Each number is 128 + 32 x the weight over its row's rms, rounded and kept within 0 to 255. Layers, rows and columns count from 0. The size above them is the row's rms in percent of the matrix's.

# layer 3 MLP up, 512x128, rms 0.229, rows 489-511, columns 0-63
size [ 99 101 106  98 108 111 105 107  96 104  96  97 103 106 101  92  97 103 100  93 104 102 104]
[[ 91 114 120 128 127 164 173 120 115 115  96 121 109 116 145 160 197 146 171  85 102  83  73  99 105 148 137 153  95 130  85 173 118 147  82 133 118 121 161 200 145  98 122 101 109  97  90 123 155 103 131 107 125 155 149 176 121 166 115  97  85 136 161 152]
 [132 112  92  97  86 128 120 171 114 115 126 117 133  72 166 132 108 146 155  79 132 160  77 148 167 148 136 108  69 130  83  93  84  45 138 112 134 132 168  84 127  91 110 174 164 147 113 122  66 155 144  86 153 101 113 148 118 175 110  99 120 179 119 133]
 [ 81 122  67 207 145 123 117 111 141 172  57 155 159 139 166  99 120 137  55 110 202 124 104 111 173 162 103 130 170  78 151  67 170 104 108 143 161 108 132 124  72 168 148 169 131 102 118 133 118 148 141 158 147 124 107 111 118 146 159  99 121 131 107 110]
 [166  75 196 150 187 181 104 165 137 133 142 130 108 105 118 171 145 152 125 146  72 125 148  93 144 131 130  94  99 159 172 124 108 156  99 104 150 158  87 174 128 125 154 203 121  94 142 143  88 147 125 108 152 151  90  55 135  62 160 156  83 121 115 121]
 [127 172  69  84  68 135 130 157  92  50 131 172 137 133  98 138  91 153 186 126 117  76 134 106 145 155 134 187 148 126 150  88 131 147 171 114 128 150 124  86 199 146 141 146 114  99  80 118  72 154 113 122 112 138 131 136 100 154 141 106 124 101  95 100]
 [120  66 146 106 205 163  95 114 115 200 159 129 150 172  75 159 110 131  99 159 165 146 153 150 103 134 149  44 143 113  81 139 102 128 118  95 118 122  96 123 171 127 122 136 134  83  95 118 129 148  79  96 123 116 147  95  92  83 145 121 156 157 163 122]
 [ 94 134  82  88 164 136 148 179 105 123  56 156 109 173 118 138 123 164 116 123 141 156 136 140  85 120  98  60 116 121 134 127 139 163 130 180  92 156 106 122 131 115 142 140 130 111 119 143 161 122 193 153  79 175 192  91 154  62 172  80  96 112 119 128]
 [ 81 119 157 167 192  69 118 155 190 138 171 116  76 132 149 161 177 154  95 167  80 128 141  93  93 138 103 141 133  90  89 144 170 165 113 119 152 158 133  76 129 169 130 141  89 128 162 111 168 129 136 139  85 132 120 110 134 115 126 111 108  59 139  94]
 [114 126 145 146 126 150 160 122 107 161 155 175 136 144 167 145 104 168 190 116 111 116 157  73  94  93 160 149 113  89 100 139  93 140 110 132 130 128 134  64 216 114 117 156 130 107  87 134 120 146 192  96 155 108 116 115 173 114 174 178 100 127  75 107]
 [112 140 121 113 148 121 114 141 171 126 103 128 169 132 124 129 110 128  87 148  77 184 201 132 163  96 163 121  98 164 132 150 116 140 167  89 154 170  92 129 126 112 145 157  88 139  94 179 189  95 160 153 117 133 196 137 140  82 180  90 108 130  75 107]
 [ 95 109  53  58 114 137 126  78 153 135  52 131 103 168 134 124 144 143 179  98 185 147  95 111 129 133  56 121 134 106 143 118 177  92  86 115 160 118 143  80  97 134  96 146 163  49 139 107 110 151 138  72 180 131 152 134  92 139 130  96 117 103 134 121]
 [130  89 104 128  76 168 122 110  96 124 154 195 152 123 134 175 136 153 168 139  54 105 149 180 169 146  86  98 144 110  78 109 114 102 168 172 156  83 154 141 103 132 194 138 140 127 151  97 146  94  73 135 148  79 113 135  94 144 118 103  74 172 157 146]
 [151  47 124 147 155 148 106 140 158 175 117 116 109 138 119 165 125 120 177 165 103 166  72 145 111  47 110 112  68  93 129  80 106 168  88 117  93 116 157 138 116 141 119 189 114 132 109  94 127 131  87 131 116 113 162 184 147 109 156 165 125 163 134 116]
 [138 158 135  85 117 132 146 147 143  96 103 101 135 109  76 169 120  74  96 140 103 107 137 131 157 171 109 144 127 113 112 180  67  99  87 140 147 157 122 142  99 129 112 143 104  99 167  90 126 155 113 191 174 153 134  70 131 139 114 148 102 140 112 130]
 [155 132 171 149 115 192  84 135  92  99 146 122 139 177 111 162 155  55 106 147 121 190 195 130 131 118 155 114 120 177 136 126 154 164 149 156 105  93 158  89 129 151 105 155 120  61 126 129 151 123 189 146 164 107 162 183 159 204 116 146 134 161 147  76]
 [130  65 211 107 136 181 109  95 130 115 181 102 125 162 135 155 191 126 113 122 124  92 141 138 177 138 117 114 109 121  97 137 107 137  95 167 133 117 159 108 158 106 176 138 100 131 134 138 152 158 191 130  96 112 118 133  88 167 113  81  89 101  78 150]
 [ 53 127  81  94 138 115  87 154 113  77 147 114 176 121 140 120 118 176 111 119 111 150  83 145 101 159 119 161 104 120 145 142 239 178 121 143 129 124 108 101 137  89 101  98 104 155 116 194 152 120 133 132  98 130 191  77 116 101 140 134 122 116 113 176]
 [176 114 163 132  96 144 165  61 155 131 101 138 136 145 139 150 123 190 152 164 102 132 140  99 113 167 113 133  93 164 121 130  81 101 138 103  80 101 120 133 136  83 107 142 120  95 118 153  96  93 198 132 148 109  99 167 174 157 167 179 152 149 129 137]
 [135 168 141 117 113 160 138 125 104 146 109 119  95 110 114  68 157 117 135 103  63 184 162 100 156 183 192 128  61 113 157 101 176 166 183 125 114 195 104 101  82  51 128 123 114 127 101 115 142 107 169 147 207 118 187  98 151 144 131 124 143 103 143 105]
 [134 123 167 203 128 177 145 127 116 130 161 103 115 163 118  82  87 158 111 191  78 130 120 165 138 121 134 152 110 132  96 129 105 139  92 130  54 174 158 171 129 147 119 126 158  90  91  94 108 153 153 156  65  92 147 147 117 125 166 149  47 147 114 138]
 [151 113  98 121  21 117 153  99 119  99 115 144 142 122 143 189 119 122 125 142 152 116 103  85 168 218 122 101 122 150 134 143 140 114 145 133  99  95 119 136 130 115 108 204 151 107 113 108 135 149 105 221 151 100 174 126 132  89  58  81  56 161 158  99]
 [112  97 111 186 128  93 177 114 148 136 116 193 111 143 160 102  86 139 134 168 184 201 114 124 156 122 111 105 100 138 126 126 140 146  61 156  97  93 151 175 125  70 111 158 145  64 117 137  53  71 109 110 167 171 164 116 117 177 127  70 124 110 133 155]
 [113 119 136 115 113 128 157 163 162 127  93 126 134 137 153 142 105 129 160 109 140 154  85 118 129 233  83 122 106  85 141 123  95 169 110  71 178 160 118 154 146 150 163 169 128 146  88  92 138  96  87 156 103 134 168 197  91 120  70 158  88 100 189  79]]
# layer 3 MLP down (transposed), 512x128, rms 0.0772, rows 489-511, columns 0-63
size [ 99 103 100  98 104 108 107 102 103 104 101  98 102 104 100  92  99 103 107  92 100 102 104]
[[ 51 224 120 123 182 126 134 114 123  66  76  87 143 121  89 181  99 111 112  95 141 156  88 129 145 102 104  80 146 123 102 150 107 124 169  71 106 143 106 148 130 124 106  98 139 187 112 172 119  99 203 159 129 187 100 105 127 180 125 109 107 167 114 116]
 [136 109 164 115 164 118 161 146 148 157 105 153 143  92 151 117  92 102 117  74 147 114  89 206 127  57 122 107 152 110 106 105 139 153 132 136  77 122 107 156  76 121 106 126 154 156 176 139 121 105 125 168  92 185  67  99 116 130 158 156 123 123 144 114]
 [111 127 130 129 140 176  98 104  81 101 112 188 148 141 113 131 136 147 166 133 166 158 170 126 185  61 123 135 127 106 157 112 106 124  90  66 101 124 172 182 147  86 153 124 186 138 128 123 221 104 138 145 157 114 108 136 129 101  69  69  95 130 203  78]
 [133 175 150 151 101 122 129 162  96 136 175 132 105 130 155  96  78 100 145 131 163  56 128 132 138 133 151  79 159 183 114  98 174  99 186 117 188  76 136 109 149 157 139 174 121 171 159 170 118 155  91 122 143 149  83 104  97  68 105  75  90  80 149 177]
 [184 119 144 115 145 122  86 137  88 131 125 153 156 139 179 142 130 126  89 110  94 163 163 170 129 121  75 118 152 171 115 112 127 111 139 154  62 148 210 124 188 151 144 100 180 108  36 113 153 101 153  94 121 208 132 134 118 114  46 171 123 106 143  76]
 [139 127 126 104 163 138  82 141 106 180 104 139 179 131  94 176 108 125  53 116 159 122 168 156  78 150 137 101 123 103 136 157 107 132 161 129  67 118 118 125  75 136 129 111 167 154 100 166 137 161 110 158 128 131 100 142  94 134 146 136 112  62 124 108]
 [158 131 148 146 132 113 111 132  74 129  75 112 147 180 139 142 186 146 143 165  89  96 103 124 136 157 108  95 150 104 105  64 135  96  94 128  90 188 132 171 143 140  96 154 119 115 107 101 147 104 190 148 150  92 127 137 107  88 143 108  99 101 113  73]
 [132 172 106 101  98 166 108 153  73  85 156 119  96 117  91 121 125 127 138 107 123  95 180  61 102 164 180 173 100 152  96 118 158 195 110 102 128  87 130  96  88 106 130 101 163 113 101 137 151  99 151 160 139 115  99 163 124 169 157 141 203 168 146 106]
 [168 115 104 119 126 128 137 118 131 145 105  77  93 128 134 203 142 131 126 116 124 171 151 118  70 107 126 118 130 124 140 127 147 134 155 140 115 146 136 112 105 124 136 153 217  67 131  41 130 141 125 131 127 155  62 111  62 140 143  94 128  98 121 164]
 [ 78  96 124 122 137 193 169 114 109 137 151 136 140  72 152 119 171 127 156 138 114 122 149 131 160 175  60 138 135 146 192 116 129 144 122 179  86 122 141  92  99 129 129 142 189 131 113  88  83  80  99 111 131  76  97 130  80  76  92 139 128  72 131 100]
 [171 142 164 129 126 154 109 138 156  95 152 108 108  87 118 109 182 181 155 128 124  97 168 133  77 100 111 115 142 161 119 101 155 113 130 139  94  84 128 192 134 115 126 130 113 166 166 102 130 139 132 158 124 140  97 120 136 131 152 163 171 121 113  84]
 [104 191 175  88 142 114 133 139 133 107 138 125 145 232 116  87  83 192 137 147 121 140 117 139 127 104 147 136 102 136 119 121 118 150  94  99 102 172 109 114  88 205 115 144 126 162 181 130 132 125 136 161 118 177 120 151  96 169 146 176  91 154 107 105]
 [116 118 104 107 102 156 135 155 105 116  93 124 109 119 133  86 201 157 118  74 167 145 107 127 136 161 112  94 118 150  93 144 148 135 134 118  79 157  75 168 128 150 143 125 103  60 145 107 205 162 147 171  82 107  52 112 138 115 170 112  98 124 170 168]
 [142 178 140  89 110 138 106  87 166 110  95 122 167 128 122 128 131 114 146 148  73 122 111 109 167 146 139 197 152  93 113 122 102 128 101 143  43 111 159 112 112 154  86 162 128  69 113 130 187 150 140 150 133 155 163 115  76 145 117 172  94 122  77  86]
 [159 154 128  92 152 132 133 188 101 126  89 179 172 122 120  80 105 101 161 142 125  87 151 142 150 153 118 167 135  90  85 131 113 100  84  84  98 112 109 144 154 119 159  95 189 139 180 145  86 163 136 150 118  99 131 162  40 173  90 144 144 128 157 189]
 [156 143 106 112 141 171  51 138 119 135  78  72 158 142  67 193  94 121 149 114 167 105 124  86 172 127 101 139 104 108 101 188  89 151  98 104 111 117  56 151 129 124 168 105 121  83 132 157  96 105 136 170 177 141 119 112  87 122  63 140 122 151 130 120]
 [124 151  84 135 103 124 113  99  82 113 106  47 180 118  99 152 139  79 146  97 145 174 136 130 168 105 131 177 122 137 146 120 113 140 140 135 127 147 174  89 116 165 121 140 120 141  34 169 142 135 150 126 119 175 154 100  58  99 144 132 127 122  91 140]
 [110 154  56  80 102 134 183 180 147 138 107 143 111 150 154  89  61 134 165 123 191 123 144 128 174 134 119 170 135 185 126 136 156 124 105 171  99 122 130 157 145 169 158  99 100 101 109 172 105 148 160 127  84 186  99 140  80 130  25 131 132 161  78 159]
 [175 112  57 156 131 166 108 162 127 111  94  74 143 136 132 131 150  85 123 103 104 147  62 157 129 213 150 128 158 144 171 135 108 136 160  94 108 173 116 127  95 122 109 131 134  93 159  85 136  83 104  70 105 143  90 100 133 127 129 126 185 120 159 154]
 [160 152  68 157 133 150 103  83 190 163  90 192 133 194 141 128 111 121 143 147 102 105 111  80 159 125 129 116  64  77  57 109 144 138 148 108  31 126 135 161  96  95 128  95 104 101 112 113 171 181 152 134 183  96 157 129  69 133 146 122 173 113 152 125]
 [102  96  77  82 118 159  98 140  90  90  87 135 123 100 119 115 166 140 143 147 104 145 101 106 107 129  64 144 105 154 197 134 120  82 121 104 133 114 126 141 132 165 107 115  96  77 138 123 161 142 121 173 108 184 149  99 127 116 175 218 102 115 102  90]
 [ 64 186 115 134 124 109 141 104 143 133 186 151 148 157 133 135 116 156 159 114 175 106 102 184 119 136 115  99 121 108 151  90 116 110 137 175  61 104 145 150 183 103 136 116 116  89  90 141  73 104 106  61 121 127 135 100  80 100 108  78 172  81 111 205]
 [ 77 112 115 117 117 168 142 138 124 128 138 134  89 159 122 152 126 110 112 100  24  97  98 161 151 179 186 129 155  46 111 107 169 120  93 151  87 154 147 152 111 110 164 161 188 140 114 154 134  82 113 108 124  96  77 121 128  83  82 164  91 116  65 176]]